From a checkpoint of a small transformer trained on Wikipedia: 129M tokens.
Each number is 128 + 32 x the weight over the matrix's rms, rounded and kept within 0 to 255. Layers, rows and columns count from 0.

# layer 5 MLP up, 384x96, rms 0.0878, rows 111-146, columns 0-95
[[146 164 167 111 131 139 152 133 118 191 142 112 172 157 103 130 146 165 120 130 124 162 216  89 123 115 147 172 135 140 155 159  89 106 147 115 113 149 107 189  69  83  86 120 117 140  88 106 154 100 128 108 105  66 107 153  85 102 160 114 111  92 136 129  82 156  77  94 127 136 112  94  92 140 135 103 180 144  75  94 113 129 152 129 113  84 158 177 145 103 154 156 172 174 180 150]
 [194 124 157 117 163  59 121 107 172 139  90  98  94  85  77 137 127  66 143  86  84  93 141  87 137 107  56 110 126 116 121  90  97 172 101  98 102  98 100 120 181 137 138 141  89 140 131 165 167 108 130  86 118 110 105 200 172 132  98  93 121 134 119 111 108 118 145 129 111 103 155 119 116 153  89 143 114  80 158 149 139 130 142 116 134  88 111 145  98 115 126 103 154 126  64 105]
 [170 132 168 183 149 166 162 157 115 112 162  96 114 139 137 116  63 144 178 102 121 116 159  75  98 127  99 111 115 150 105 189 145 129 117  70 117 122 137 149 127 126 140 126  89 149 143 161 110  72 159  57 136  99 158 145 130 149 148 116  36 109  80 122  97  92  72 110 158 101 124 142  99 143 115  92 128  97 155 129 142 145 167 156 118 123 139 104  58 116  82 103  59 142 113  78]
 [ 82  95 202 134 105 149 101 102  86  73 218  80 128 104 123 154 159  75 100 180  86 111 154 135  96 124  71 133 122 133 142  67 169 126  91 201 133  94 116 116 122 157  80 114 132 111 153  77 152  99 122  90  68  92 105 107  57  40 128 129 128 167 119 126  97 117 133 125 139 173 128 157 113 127 126 128 110  66 154 156 139 125 126 142 138 120 129 140 129 132 101  89 185 149 128 148]
 [ 83 103 182 123 134 230 110 139 147 106 140  88 129 112 100 113 135  89 176 171  66 114  79 153  85 107 158  75 138 146 100 128 151 147 136 149 118 174  90 149 152 154 153 160 111  58 101 182  91 130 166 107 166  68  92  97 148 131  86 158 164 122 120 124  87  74 124 126 120  96 121 124 159 125 183 167 109 148 108 110 123 128 128 133 201 150 118 141 120 163 146 167 131 143 103 147]
 [117 134 129 160 142  97  78 137 114 155 141 154 160 147 114  99 139 142 130  71 150 161 162 142 143 171 142 100 121 143 143 140 146  89 178 143 126 109 100 144 139 108 127 134 179 116 110 129 171  83 144 130 128 104 142  62 128  34 184 119 161 193 134 113 107 111 123  97 110 122 139 105  68 121 133 147 154 101 129  99 104 154 118 161 123 112 123 156 134 109 122  84 157 125 117 141]
 [143 217 161 115 142 133 187 168  70 152 109 110 135 158 160  91 139 117 115  93 166 172 166  99 131 109 154 118 149 183 123 129  84 157 146 110 114 103 189 140 106 150 107 119 167 140  95 215  76 128 104 145 121 102 150 168 141 104 102 114 142 144 118 127 102 187 132 112  89 157 156 109 132 160 166 102 100  95 147  98 145  75  98  90 147 123 125 130 148 182 122 125 174  95 106 108]
 [135 129 187 139  94  73  79 172 118  99 134  80 159  64 125 175  57 134 129 165 142 121 151  93  66 157  62 153 102  89 104 110  73 142 185 140  98 101  59 163 117  95 136 112 144  74 107 116 146 141  87 146 103 183  99 115 113 128 104 140 158  72 111  66 101  99 135  77 108 138 115 141 135 134 147  92 124 146 107 156 103 145 125 147 140  65 135 119 134 134 136 106 123  83  55 164]
 [174 132  90 134  87 172 162 153 119  64 145 123 177 141  94 116 131  99 130 135  95 128 199 139 155 124 142 172 104 140 158 112 109  95 143 137 178 147 154 132 116 145  80 128  86 113 158 119 174 138 151  72 132 114 141 150 102 158  99 146 136 140  84 120 163 156 156  84 131 183 167 127 106 174 202 142 148 129 104 126 165  98 133 199 128  98 119 130 123 175 156 112 116  57 170 107]
 [198  95 132 175 184  39  17  63 147 160  63   0 107  49 125 152  89 174 117  94 109  63 148 155 142 101 110 141 141  65  16 142 151 130 135 105 116 146 156 126 163 161 159 173  98 158 145 165 102 105 104 108 109  96 171 173 123 195 105 132 236 177 140 155 137 140 105  92 174 104 171 111 141 181 119 157 102 118 140 116  81 127  99  64 163 122 135 117  64 183  94  97 145  84 183 204]
 [135  83  90  95 101 182 175  76 103 152  70 133 117 164 115 174 173 168 134 160 159  46  95 112 153 117 157 123 133  99 158 121 131  97  98 164 164 191 164 114 179 146 170 107 111 105 148 108 142 151 192 143 102 152 108 162 128 154 137 131 127 100  96  83 130 115 106  93 120 164 154 112 129 200 151 100 135 114 128 187 131  98 190 108 122 176  94 119 167 124 130 128 132 182 134 120]
 [124 122 144 168  70 136 142 129  87 124 122  96  93 118 153 108 134 105 174 105 164 124 112 155 185 172 150 157 166  92 133 153  88 125 154 131 162  91 129 141 111 104 113 110 134  76 160  85 172 155 155 106  94 121 110 130  78 109 156 107 143 105 107 169 132 121  73  95 144 119 175  83  93  67 113 144 133 162 122 137 104 128  57 109  95  68 192 197  86 100  86 182 188 148  44 156]
 [127 116  99 134 116 143 146 189  73 137 162  99  70 148 107  99 167 152 170 119 149 166 182  92 125 146  67 156 104  77  98  77  98 105 131 143 100 162 117  59 164  92 139 162 155 148  82 176 122 110 153 146  99 123 117 134 114 150 134 140 113 183 126 150 126 109 135 106 100 144 114 159 127  67 140 135 124  76 145 125 235 153 108 141 117 108 113 125  83  97 173 134 105 165 168 142]
 [136 116 133 126 131 101  97 130 111 148 118 205 123 104 138 123 134 111 126  81 157 180 166 145 139 131 127  90  81  94 126 158 101 191 176 125 160  73 109 150 192  97 145 140 124 120 144 140  98 115 157 159 176 149  61 122 145 151  99  97  80 122 110 137 136 117 154 135 108 152 147  92 185 140 150 152 145 168 162 116 126 176 156  42 125 135  85 145 137 174 136  78 165 111 143 199]
 [140 159 155 138 153 170 112  87  92 118 102 113 124  99 119 184 190 103 140  50 135 127  76 127 135  67  71 114 115 112  96 127 144 132 182  89 194 128 123 104 103  80 105 159 152 147 139 101 152 121 182 144 106 130 174  79 102 124 143 120 149 110  80 138 121 157 157 146 126  61 117 141 127 129 144 128 151 158 140 122 137 144 144 110 120 137 172 141 165  78 119 110 180 132 129 127]
 [105 124 105 179  93 151 136 162 135  81 120  75  81 118 140 110 137  68  62 157 140 127 159 102 133 110 118 149 105  85 108 162 151 165 197 114 111 156 211 161 157 117  81 195 173 134 136 111 130 135  89 129 126 176 162 161 128 116 169  82 102 110 118  97  82 111 185 117 134 123 117 116 121 138 141 134  88 119  91 102 153 138 139 127  56 128 149  82  71 122 124  60 158 146 101 110]
 [ 73 101 150 189  88 110 147 147 125 118  88  77 166 144 163 114 114 116 140  85 172 110 112 103 104 115 156 164 100 159 151 136 157 115 194 145 119 118  97  95 144  88 102 166 100 185 119 101 120 147 154 145 137 145 141 172 101 106 135 138  93 137 108 162 101 114 136 141 156 115 137  73 139 121  91 133 128 128  71 112 132 178 122 193 101  77  87  98  89 177 134 163 145 103  79 169]
 [156 156 166  53 128 120 123  86 101 127 104  97 106 104 109 125 169 106 178 160 107  72  83 145 115  81 137 145 114 136 160 136 177 168 150  94 148 150 164 105  93 156 183 150 187 165 105  94 133 147 120 170  79 123 122 169  63 189 134 118 110 124 169 154  87 118 162 143  74 109 184 144 140 120  88 186 137 112 129 126 123 186 138 102 146 154  79 127 136 110 105 161 119 148 136 151]
 [113 190 160  74 147  81 144  94 110 137 177 149 148 172 132  83 125 119  85 150 170 131 167 155  70 142 151 132 114 149 113 139 161 155 136  86  68  68 103  97 130  93 106 116 105 112 113 156 113 136 181 126 100 117 138  37 154 170 126 115 125 104  56 115 113  99 129 134 148 158 136 162 110 151 126 145  70 119 189 191  73 186  83 144 111 148 143 105  57 112 135 235 104 101  97  99]
 [141 149 165 142 151 121 100 102 115 195  86 140  86 117  89  58 160 144 129 127 117 149 111 142 102 111 120 140 126 109 155 134 141 175 182  62  84  45 104 146 126  81 107 153 116 127  47 120 156  85 216 137 153 167 130 162 139  94 148 120 158 132 190 155 177 142 116 170 183  54 102 108 131 111 187 102 181 162 126 139 113 117 163 147 152  82 171  97 136 119 141 168 140  73 121 105]
 [156  94 145 125 165 165 125 158  97 153  79  97 132 152 126 108 106 218 128 116 116 200 151 140 141 174 145  94  91 158 157 134 133 163 134 176 160 103  84  84  63  78 169  85 101  91  87  79 122 144 163 152 161  93 116  89 129 183 150  62 157 111 122  99 163 146 174 115 139 122 108 116  93  90 106 153 145 118 161 103  84  56 103 147 108 179 109 137 145 152 128  67  95 130 137 118]
 [ 85  37 156 128 107 105 116 101 151 176 142 130 132 117 144 148 132 151  76 144 104 114 136 122 181 161  94  90 151 127  84 146  92 129 117 113 123  81 100  96 178 101 127 116  82  71 162  86 203 118 127 120 119 125  81 130 139  90  52 168  87 129 156 130 115 179  86  96  95 156 167  70 156 151 155 113 155 131 163 146 160 107 136 123 162 118 168 101 199  60 121 137 124 134 172 157]
 [125  92  82  77  97 153 114 194  75  88 134 131 125 148 118 120 151 122 100 145 101  79 115 119 142 166 129 166 129 118  98 156  95 141 108  61 122 152 155 107 164 140  85 113 119 133 144 129  98 105 101 198  66 105 188 153  70  81  83 215 123 151  74 154 168 188  90 123  98 124 115 168 141 163 168  97  21 173 167 166 148 135 150 183 148 156 104 145 108 142 176 160  93  79 129 160]
 [110  83 127 108 162 128 180 142  92  74 114 159 155  95 133  84 148  84  82 164 145 163 108 130 114  56 119 121 128 108 168 133 184 147 164 113  99 111 154 153 149  92 125 123 108 170 157 160 159 104 131 136 186 124  93 154 144  95 111 212 198  94  95  90 135 106 125 130  57 180 125 124 137 117  88 177  81  90 175 140 127 177  94  84  66 139 144 146 163 126  87 139 109 132 122 112]
 [ 89 110 154 101 152  72 107 128 143 136 118 157 109 160  80 141 132 157 155  89 128  89 109 169  52 157 115 121 102  91 147  96  96 130 161 100 162  81 135  83 130 147 144 149 136 104 121 130 152 142 193  71 159 150  96  92 191 167 174 151 116 118 154 131 101  83 130 102 161 154  90 116 134 109 108 121 115 103 135 115 172 107 108 126 122 143  88 126 160 174 148 144  95 154 133  91]
 [155 114 105 123 123 115 101 107 145  98  95  50 138 197 178 150 153 192 185 105 123  96 116 188 103  74 122  97 101 104 138 188  67 128 147  93  74 111 111 132 178 160  76 113 106 125  91 145 173 170 129 147  82 127 136  89  95 113 136 142 121 142 122 196  60 131 107 144 140 128  99 103 118  80  99 150 178 138  97 150 125 148 109 112 130 116  94 116 126 142 133 150 145 102 121  87]
 [106 158 153 141 100 154 130 223 103 157 154 110  72 122 129 106 171 193 141 109 159 115 193 110  94 153 193 112  84 147 161 199 140 118 130  36 160  89 113  57 145 130 108 157 164 157 108 131 101 104 130  50 169  87 176  92 125 137 134 164 169  85 119 177 163 162 110  60 115 116 124 135 105 132 118 156 149 163  71 176  96 123 137 165 146 177 124  70 117  72 179 119 113 141 108 157]
 [152 115 130 137 149  90  92 137 118 169 118 142 129  71 141 168 197 182  99 136  78 159 135 194 135 145 143  92 126  77 167  89 155 205 121 171 149 110 169 145 145 141  91  87 111  99 122 136 137 134 150  91 161 130 155 102 115 118 170  90 129 137  89 108 119 131  93 124 111 151 173 108 131 111  98 171 135 116 114 159 109 118  69 143 152 135 127 124  82 143 175  85 173 151 160 139]
 [154 128 172 143 137 125 121 135 146 108 140 172 188  94 154  88 188 107 111  94  88 144  58 144 199  81 132 147  92  44 126  85  89 151 196 161 196 167 188  68 193 140 129 148 148 187 107 123  64 157 144 190 104 111 106 120 122 150 114 174 132 142 130 168  66 158 159  59  76 130 131  98 155 159 118 146 115 102  92 127 131 109 151 202 194 145 112 135 124  81 162 136 154 150 115 125]
 [122 129 168 142  75 101 175 116 139 155  96 157 163 150  99 156 154 142  81  88  82 117 153 118 152 132 128 157 137  93  80 124 124 147 102 149  95 187 162  82  77 151 190 148 117 114 134 130 179 156  99 155 122 107 184 115 137 101 125 143 104 190 156 111 185 171  85 159 168 112 138  72 145 119 127 121 121 180 133 123 128 208 154 125 105 113 155 143 119 108 137 139 181 104  81  76]
 [135 100 121 125 128  99  97 110 153 181 180 104 105 162  83 127 139  82 131 104 103  71 160 155 172 108 161 115 134 103 146 115  72 127 177  73 137  71 147  67  97  97 146 142 101  54 130  99 126 113 157 177 119  73 177 108  89 146 116  76 111 121 131 139 160 104 171 107 114 159  79 122  65  87 105 167 170 135  85 163 129 119  54  87 183 110 149  66 106 160 172 151 135  85 126 129]
 [123 111 193 151  98 119 148 138  96 151 161 142 128 162 107 135 109 128 129 105 151  98 123 120 124 146 188 130 138 188 130 192 123 181 172 106 137 107  73 153 163 151 158 135 128  64 105 105 181 148 111 180 115 126 116 134 191  96  61 161 142  99  98 128 140 164 105 168 169 108 159 139 150 134 125 173 170 140 162 150 141 135 118 127 121 163 132 121  93 171 117 147 123 127 106 135]
 [129 111 136 159 105 184  75 131 133  99 133 171 221 145 141  87 111 163 175 119  88 135 160  85  67 110  89 194 121 177 108 125 132  80 108 139 128 139  93  98 103  93 191 121 136  93 138 120 121 103 147 141  86 112  95 203 118 181 135  97 179 109 174 171  90  90 100  82 177 168 159 166 115 135 146 157 117 135 160 120 133 145  92 155 130 103 143 159 148 106 126 109  95 176 183 149]
 [171 179 120  98 143 137 138 119 140 152 154  75 125 111  86 122 110 173 136  69  64 110 144 138  93 163 170 172 110 144 150  98 152  98  85 118 100 101 112 160  65 177 127 119 136  83 114  80 155 166 167 128 119  59 130 140 114 140 142 148 121 105 102 120 125 150 142  75 120 138 151 152 157 114 124 152  93 129 105 125 151 153 121 153 154 138 147 151 117  84 174  97 142 129 116 112]
 [139 148  64 118 160 179 124 158 107 147 151 114 117 101 128  18 101 114 127 167 114 128  72 156 100 107 107 164 119  82 180  87 154 109 167 128 139 121 144 132 130 137 138 145 126 115 131 125 157 163  83 102 120 166 139  71  95 139 156 122 166 163  78  91 111 133 114  94 100 149 105 113 165  79  97 133  81  88  87  78 154 120 109 111 112  82 122 116  84 148 149 137 144 156 119 141]
 [169 162  89 101 101 119 116 130 117  86 120  70 151 147 106 153 123  99 149 121 106 110 123 182 109 118 117 104 160 126 129 148 187 105 140 168 153 152 117 129 117 174 124 124 134 166 136 138 145 141  97 167 119  93 158 126 128 106 135 108  70 136 106  87 118 124 113  92  86 159 143 130 121 122 116 156 127  94 120 103 136 156  60 108  59 144 158 128 125 169 138 102  82  73 149 100]]
# layer 5 MLP down (transposed), 384x96, rms 0.0878, rows 111-146, columns 0-95
[[ 78 105 132 121 163 146  86 162  97 133  69 124 133 179 146 127  98 180 124 142 123 137 144  78 116 105 106 211 142  87  58 161 102 179 135 132 117 101 126 158  65  96 131 136 141 126 100 133 131 141 147 140 138 133 102 122 124 132 152 156  98 175 126 120 126 104 103  84  71 141 185  43 166 122 136 145 171 113 157  97 147 101 115  97 178 107 163 156 168 154 127 162 179 155 182 146]
 [ 74 104 132 141 128 189 126 163 109 118 184 118 183 150 125  91 151 103 128 108 168 126 175 104 131 170 137  83 125 151 125 162  79 127 178 109 162 120 121 114 170 123  86 111 127 112 137 147 136 151 105 165  96  97 174 110 106 125 157 126 100 115 123 157 143 148 115 135 165 127 163 148 127 151  95 175 118 121 184  95 107  79 145 163 113 104 104 219 120 121 115  74 106 140 157  98]
 [126 134 153 156 100 134 126 158  95 128 114 137 180 174 147  76 122 118 125 151 140 160 116 157 165  93 142 160 135 103  82 161 143 151 132 140 101 148 126 147 136 124 160 139 111 115 156 103  95 175  60 102 106  51  96 130 151 173 140 137 115 123  93  88 135 151  98 139  88  62 109 107 237 160  81 163 142 119 131 129 140  97 173  27  96 151 140 100 139 134  91 110 201  96 115 111]
 [112 103 128 119 153 104 127 142 172 135  85 101 162  88  99 107 119  94  94 203 134 138 120 180 123  86  81 107 120 182 144 140 179  98 112 190 130  89 186 129 141 114 106 160 148 116  80  63  84  73 141 110  76 121  62 122  92 178 135  74  83 183 156 124  97 106 149 161 150 142 183 172 153 201 150 108 123 176  92 202  62 128 178 150 118 100 130 143 114  96 130 133 112 154 146 147]
 [ 66 132  64 108 171  79 156 138 135  86 166 127 147 125  77  89 134  66 160 109 169  74 111 174 185 147 184 113 143 143 116 106 125 118 134  90 112 111 124 141 157 119 127 122  74 148 152 181 111 103 119 115 117 127  93 118 105 132 142 101 196 123 131 111 121 113 100 135  98 102 101 127 184 139 163 119 120 137 110 137 157 150 147 120 102 216 179 106 172 175 155 126 141 164  86 112]
 [ 97 134 102 149  98 116 134 111 106 156  92 142 182 174  50 103 140 105 110  98 150 111 109 145 152 123 134 135 106 170 116 133 142 100 145 135 174 109 133 189  59 155 129 113 180 163 121  95 158 131 120 113 127 116 156 131 157  99 151 129 162 183 129  73 168 134 175  99  94 119 145 105 114 185  87 170 156 143 109 142 114 129 178 153  88 107 147 115 132 103  97  73 155 131 158 158]
 [128 120 117 120  84 127 141 180  97  73 107 176  95 118 175 176 181 122 199 166 179 143  85  90 124 114 118  71 105 172 115 104 121  43  84  68 144 102 114 146 149 148 153  95 100 139 114 125 142  77 112 154  75 119 133 114  98 153  81 139 150 115 172  97  68 111 112 145 139 152  96  93 148 152 165 197 173 147 139  90 132 147  78 144  66  72 127 134  98 104 151 147 107 147 184 154]
 [115 112 118 113 122  86  73 140 126 105  65  96 151 121 148 146 136 156 144 142 116 109 154 154  92  98 136 128 149 126 147 148 200 171 110 125  77 106 143 138  85 104 136 163 125 143 132 185 106 191  95 141 156 179 166 144 180 163 120 187 199 116 120 115  88 163 115 118 187 143 163  84 143 169 156 128  97 129 108 156  95 185 156 134 123 101 165 121 122  83 101  63 114  88 122 172]
 [169 156  55 108 165 131 116 148 106 126 121 145 184 174 140 177 146  73 127 135 138 150 185 164 162 141 108 115 123 109 141 135 142 162 160 126 120 128 124 111 134 155  80 184 138  64 109 189 158 175 113 108 141  79 117 140  70 122  95 130 135 110 175 103 170 134 171 108 135 124 109 134 111 165 151  95 104  88  83 159  85  97 158 114 161 115 142 123 137  79 160 131  84 143 175 118]
 [110 171 213 154 138 190 106 147 179 132 120  82 132 142  86 112  37  88 151 116 135 141  82 136 116  95 127 128  13 172 128 103 102 130  96 106 121 159 101  98 179  96 118  87 124  94  69 140 177 153 117 178 114 132 161 138 126 111 109 139  91 123  81 183  81 121 152 138  83 171 172 173 113 133 112 111 131 102  88 141 125 136  95  80 159 144 116  67  92  84 126  58 156 112 149 144]
 [122 129 121 171 148 142 149 164 212 112 116 128  96  87 153  97 143 107 140 118 188 137 127 139 160 196  99 126 130 111 193 161 156 143 130 101 113  88  75 175  73 125 100 107  82 104 173 188  80 129 166 158 123   0 141 163 103 140 165 116 130 121 131 100 158 167 128 121 125 133 132 161 123 157  92 118 130 123 111  79  94 157  82  31 139  86 129 124 125  96  32 150 104 108 170 111]
 [135 126 109 104 185 140 205  97 109 170 181 124  93 158 186 153 133  64 154 146 165 120  90 161 122 109 114 160 163 103 140 155 138 247  82 149 153 142 128 122 123 111 104 165 152 178 160 157  74 159 127 159 170 189  79 143 105  91 151 134 138 141 100  99 129 142 110  98 132 119 114 113 146 133 135 135 161 179 151  79 111 190  91  69 145 132 108  87 111 125  49 138  95  84 156 112]
 [135  87 142 145  56 202 141 125 106 148 139 112 139 138 141  92  97 100 216  93 101 132 156 149 110 122 129 135 175 103 133  67 131  84 145 134 139 127 153 103 142 105 133 125 100  85 153 158 112 150 143  80  75 107  82 122  93 134 101 171  94 117  95 172 140 121 131  83  78  75 144 155 157 122 125 130 113 145 118  92 129 159 189  88  99 103  90 121 178  78 158 132 103 157 104 138]
 [172 110 130 130 111 132 122  81 137 156  88  66 156 123  84 128  93 149 149 125 106 177 188 121 120 106 142  93  67 139 175 108 186  90  76 113 173 118  92 127 131  75 137 137 126 167 131 154 132 134 145 148 114 160 101 126  62 132 164 144 110 146 205 133  68 102 114  84 197  84 110 165 121 155 195  80 108 131  89 120 185 119 133 105 179 124 120 117 142 106 119 130 112 138 103 123]
 [133 130 142 151 170 110 171 115 160 121 116 152 142 186 100 151 191 100 160  73 121 127 123 106 100  94 127 170  93  83  92 156  98 101 148 137 136 174 105 123  74  68 115 129 102 155 148 151 133 141 115  67 133 166 148  82 136 169 101  74 133 133 113 126 153 136 104 126  41 120 151 141 127  76 127 135 137 114  97  72 141 151 142 105 115 127 134 150 119 113 122 132 147  74 173 129]
 [ 88 130 159 180 139  99 140 136 121  88  97  98 169 132  44 103  58  80 121 176 126  70 142 162  97 175 148 127  88  92 135 116 142 158 109 118 178 104 135 167 124 162 160 137 114 112 106 186 186 136 103  67  90 111 109 114 106 145 160 156 134 121 122 131 106 122 142  88 167  79 153  60 124 140 159 104 176 111 124  94 133 140 156 150 121 118 127 147 160 132  45 201 143 102  97 159]
 [138 116 131 108 148 151 164  77 153  93 149 162 135 124  77 115 120 169 133 129  91  72  89  85 114  91  97 125  91  93 136 120 165 121 154 151  89 179 145 175  85 136 146 132 136 180 161 143  66 141 141  93 155 111 106  91  46  76 158 168 123 180 122  97 145 137 154  60  93  60 173 125 191 104  96  93 130 156 150 113  97 155 129 109 116 157 117 159 134  91  86 121 172 115 114 110]
 [110  86 108 190 192 152  90 136 183 129 161 124 192 184 134 109 159  88 133 100 125 155 154 139 161 187 172 145  99 107 107 119  54 111 120 157 131 149 114 129 125 115 104 139 139 160 143 125 155 152 156 165  52 113 103 114  95 139 103 123 160 102  81  79 125 129 189  87 129 113 176  63  89 104 142  95 150 143  96 135 134 119 106  99 145 122 147 133 151 140 167 148 179  79 160 137]
 [153 138 121 154 199  63 119 102 146 111 100 127 128 113 128  92 146 170 144 124 148 106  90 158  92 142 152 121 220 138 138  86 105 180  81 109 141 138 132 105 130 107  91 138 144 163 135 115 185 142 133  82  87 120 102 166 164 195  63 141 123 135 109 152  73  98  89 159 140 115 115  84 128 122 147 120 104 128  85 160  73 149 149 104 146  94 180 150 161 112 180 175 123 119 127 163]
 [101  91 109 173 130  91 141 160 154 151  96 210 138 160 119  72 144  90  68 147 144 180 171 109 135  83  69 118 132 191 107 189 111 143 196 164  87 177 193 157  84 142 131 167 172 130 116 113 148 185 122 129 116 115 119 115  87 125 152 164 165 157 120  85 133 179 120 114 207 129 142 113 105 166 158 129  92 149 150 135 115 147 129 121 109 122 126 117 171  92 152  79 101 163 183  98]
 [ 92 100 133 151 101 126 142 130 124 169  98  71 115  96  96 174 123 133 102 196 120 111 143 148 147 145 175 134 116 114 183 174 157 107 126 139 111 110 117 143 100 185 112  75 125 125 101  78  82 141  80 147 114 140  62  86 140 129 110 107 165  68 137  85 136 100 144 167 117 172  99 180  87 141 123 168 119  92 186 160 118 101  98  78 118 129  84 145 148 194 190 110  95 106 147 136]
 [ 82 140 118 132 194  93 126  72 119 146 116 112 135 158 126 100 141 154 169  81 119 164 179  72 184 112 121 119 126  80 133 185 138  89  79 154 135 149  72 139 146  56 114 169 160 116 157 146 146  72 131 129  84 143 158 201 106 133 101 137 106 105 131 142 182 178 140 126  68  80  89 111 152 104 202 148  83 180  75 115 151 173 108 103 174 102 126 155 151 158 112 187 140  81 207 146]
 [131 105 157 125 116 149 120 117 135 139 157 166 119 146 116 162 115 163  29 107 135 115 165 124 173 144 128  73 132  86 152 106  64 109 131  58 115 178 142 105 148 160 125  91 133 138 144 137 139 153 174 128  78 122 161  92 157 177  72 212  91 154  66 136 188 106 151 196  97 141 130 147 124 202 102 161 124  95 149 118 127  64 100 188 158 139  73 141 123 123 182 203 189 169 114 178]
 [ 85 128 102 156 166  73 108 171 119 155 160 132 118 153  81 142 134 147  81 139 144 132 160 101 139  74 171  64 121 132 103 114 151 101 162 106  95 119 186 159 139 110 165 144 131 104  98 176 127 138 179 144 109 131 141 153 124  77 123 163  80  43  75 104 111 101 127 143 155 186 133 148 120 156  70 147 112 125 114 116 162  77 164  88 153 145 122 136 116 114  98 148 154 131 174 164]
 [118 120 126 214 124 149  82 135 170  87 116 146 167 104  93 127 175 117 120 146 199  69 152 116 123  98 165 110 161  98 138 106 113 147 162 153 108 148 164 169 144 143 108  98 180  93 160 129 136 174  67 155 105 119 167 119 141  42 139  87  84 150  80 137 154 132 100 128 135 129 151 100 153 155 107 150 117  77 171 146 112  96 123 127 163  58 215 124  81 117 121 132 166  81 132 150]
 [ 68  99 107 120 131  99  95 156 173  71 114 100 186 137 122  78 127 148 108 113 161 131 127 109 139 116 111 100 149 105 112  94  90 135 106  79 102 116 140 127 123 101  68 122 101  77 117 119  79 158 107 139 125 120  95 137 121 109  79 159 132 127 131 164 123 109 160 103  95 120 110 130  81 107 157 140 199  73 121 188 112 162 169  74 141  79 115 158 157 148 132 103 171 103 157  71]
 [ 90 121 175 155 144 145 107 229  95 151 102 129 157  90 154 112 107 137 112 163 184  84 151 111  96  88 218 146 146 162 137 130 129 119 114  72 156 119 116 140 120 117 128 209 138 136 116 161 111  85 111 101 112 163 108 137 124 140 100 131 122  87 117  79 141 144  55 134  89 170  41 152 141 134 149  64 159  53 111  99  75 124 106 118 149 113 139 129 198 139 106 101 153 102 198 126]
 [128 160 137 103 128 118 154 160 170 114 115 131 145  87  94 178 108 149 123 114  97 157 152 143 112 161 129  51 116  94 182 184  92  87  88 121 185  93 143 164  84 117  97 127  89 140 152  90 153 105 132 124 129 180 151  62 100 148  99 113 138 141 140 148 137  78 120 181 150 142 102 162  87 115 132 249 127  84 110 138 142  89  92 168 130 125 136  96 123 149 174  64 104 113 189 129]
 [130 146 175 164 171  73  79 174 117 111 122 175 138 126 163 132 163 137 176  98 102 115 117 143 155  44 129 153 142 106  91 133 125  89 146 217 126 180 120 171  89 121 135 170 186 179 121 110  76  67 108 101 132 101 151 135  80  89 161 124  82 165 119 173 127  80  93  61 130 105 105 121 111  79  73 172 119 169 166  93 153  61 106 110 123 143 144 126 133 105 189 130 125  98  96  86]
 [131 174 129 112 134 122 108 120 106 129 148 125 133  90 147  81 142 117  70 155 113 181 147 102 111 155 124 118 137 132 133 201 150 106 179 145 146 130  92 120 158  91  67 142 168 105  99 117 118 206 130  96  77 104 115 130 136 140 182  73 112  99  80 128  77 195 129  88 165 123  84 115 143 159 108 166 140 138 169 131 129  44 143 107 135 101  85 141 117 141 123 110  91  91 139 182]
 [127 119 113 126 161 133 159 116 160 153 151 111  92 204 125 133 135 134 150 128 129  94 152 144 192 125 174 169 143 119 180  83 127 121 116 129 179  97 170 115  61 144 133 151  73  94  94  77 140 194 120 128 120 115 112 133 126 102 122 114  82  85 139 172 179  85 144 160 117 133  38 154 110 101  96 174 158  87  65 101  64  92 125  84 163  90 173 107  73 142 144  98 121  99 120 129]
 [117 119 143  87 134  83 184 110 152 140 145 126 136 131  91 122 144 111 102 197  84 101 160 147 158 109 109 125 124 141 102 113 124 197 138 117 120 186 135 118 179 190  82 137 133  75  95 108 150 121 155 126  88 175 130  97 112 145 118 128 194 125 165 199 167 168 116 126 148 164 136 126  46 140 149 114 150 145 171  93 177 157 134 111 113  85 110 110 109 121 184  92 107 104 191 132]
 [ 85 186  95 138 144 205  89 172  87 146 135 109 149 180 183 201 154 138 122 141  95 124 109 126  94 109 143 104 138 119 109 147  69 177 121 134 161 121 144  57 119 124 142  88 154 153 127 129 149 130  89 119 164 173 199  83 143 135 145 149 119 129 140 111 115  94 135 170 153  98  76  74 164 117 157 181  87 102 142 130 120 169 191  64 166 118 150 134 191 108 106  78 128 116 156 102]
 [141 103 138 132  91 144 114 134 189 109  86 152 161 133  89  93 125  79 111  52  89 157 151 117 112 135 164 157 173  90 132  81 107 125  99 170  71  68 132 171  95 146 123  96 106 117 144  73 122 185 106 165 101 102 120 101  90 114 153 128  88 146 129  96 134 150 131 144 119  95  95 125 138 114 134 114 117 130 102  91 135 145 173 172 115 138 129 123 170 120 151 149 193 131 122 148]
 [158 101 180 137 142 119 142  91 169  96 198 119 107 119 128 134 120 102 157  99 121 177 108  86 113 107 106 177 134 101 145 181 142 153 105 187 171 128 101 129 122 139 156 190 120 144 117 129  97 113  66 126 131 113 137 151 188 144 157 154 170 141 144 167 103 139 105 109 171 118  99 149 109  80 138  92 215 140 101 113 133 166 148 184 143  95 117 133  83  79 133 105  96  88 116 112]
 [135  99 133 184 116 113 136  84 124  94 109 167  78 126 116 116 132 121 117 105  67 162  87 103 167 112 131  97 100 139 131 133  61 177 116 161 122 134  43  76 138  84 165 114 164 142 135 127  95 134 158 154 178 116 127 104 113 106 146 152 141 125 116 118 151 125 138 181  94 117 152 146 136 132 161 136 137 116 156 146 123 129 118 164 109 130 118 105 147 117 125 192 115 132  70 152]]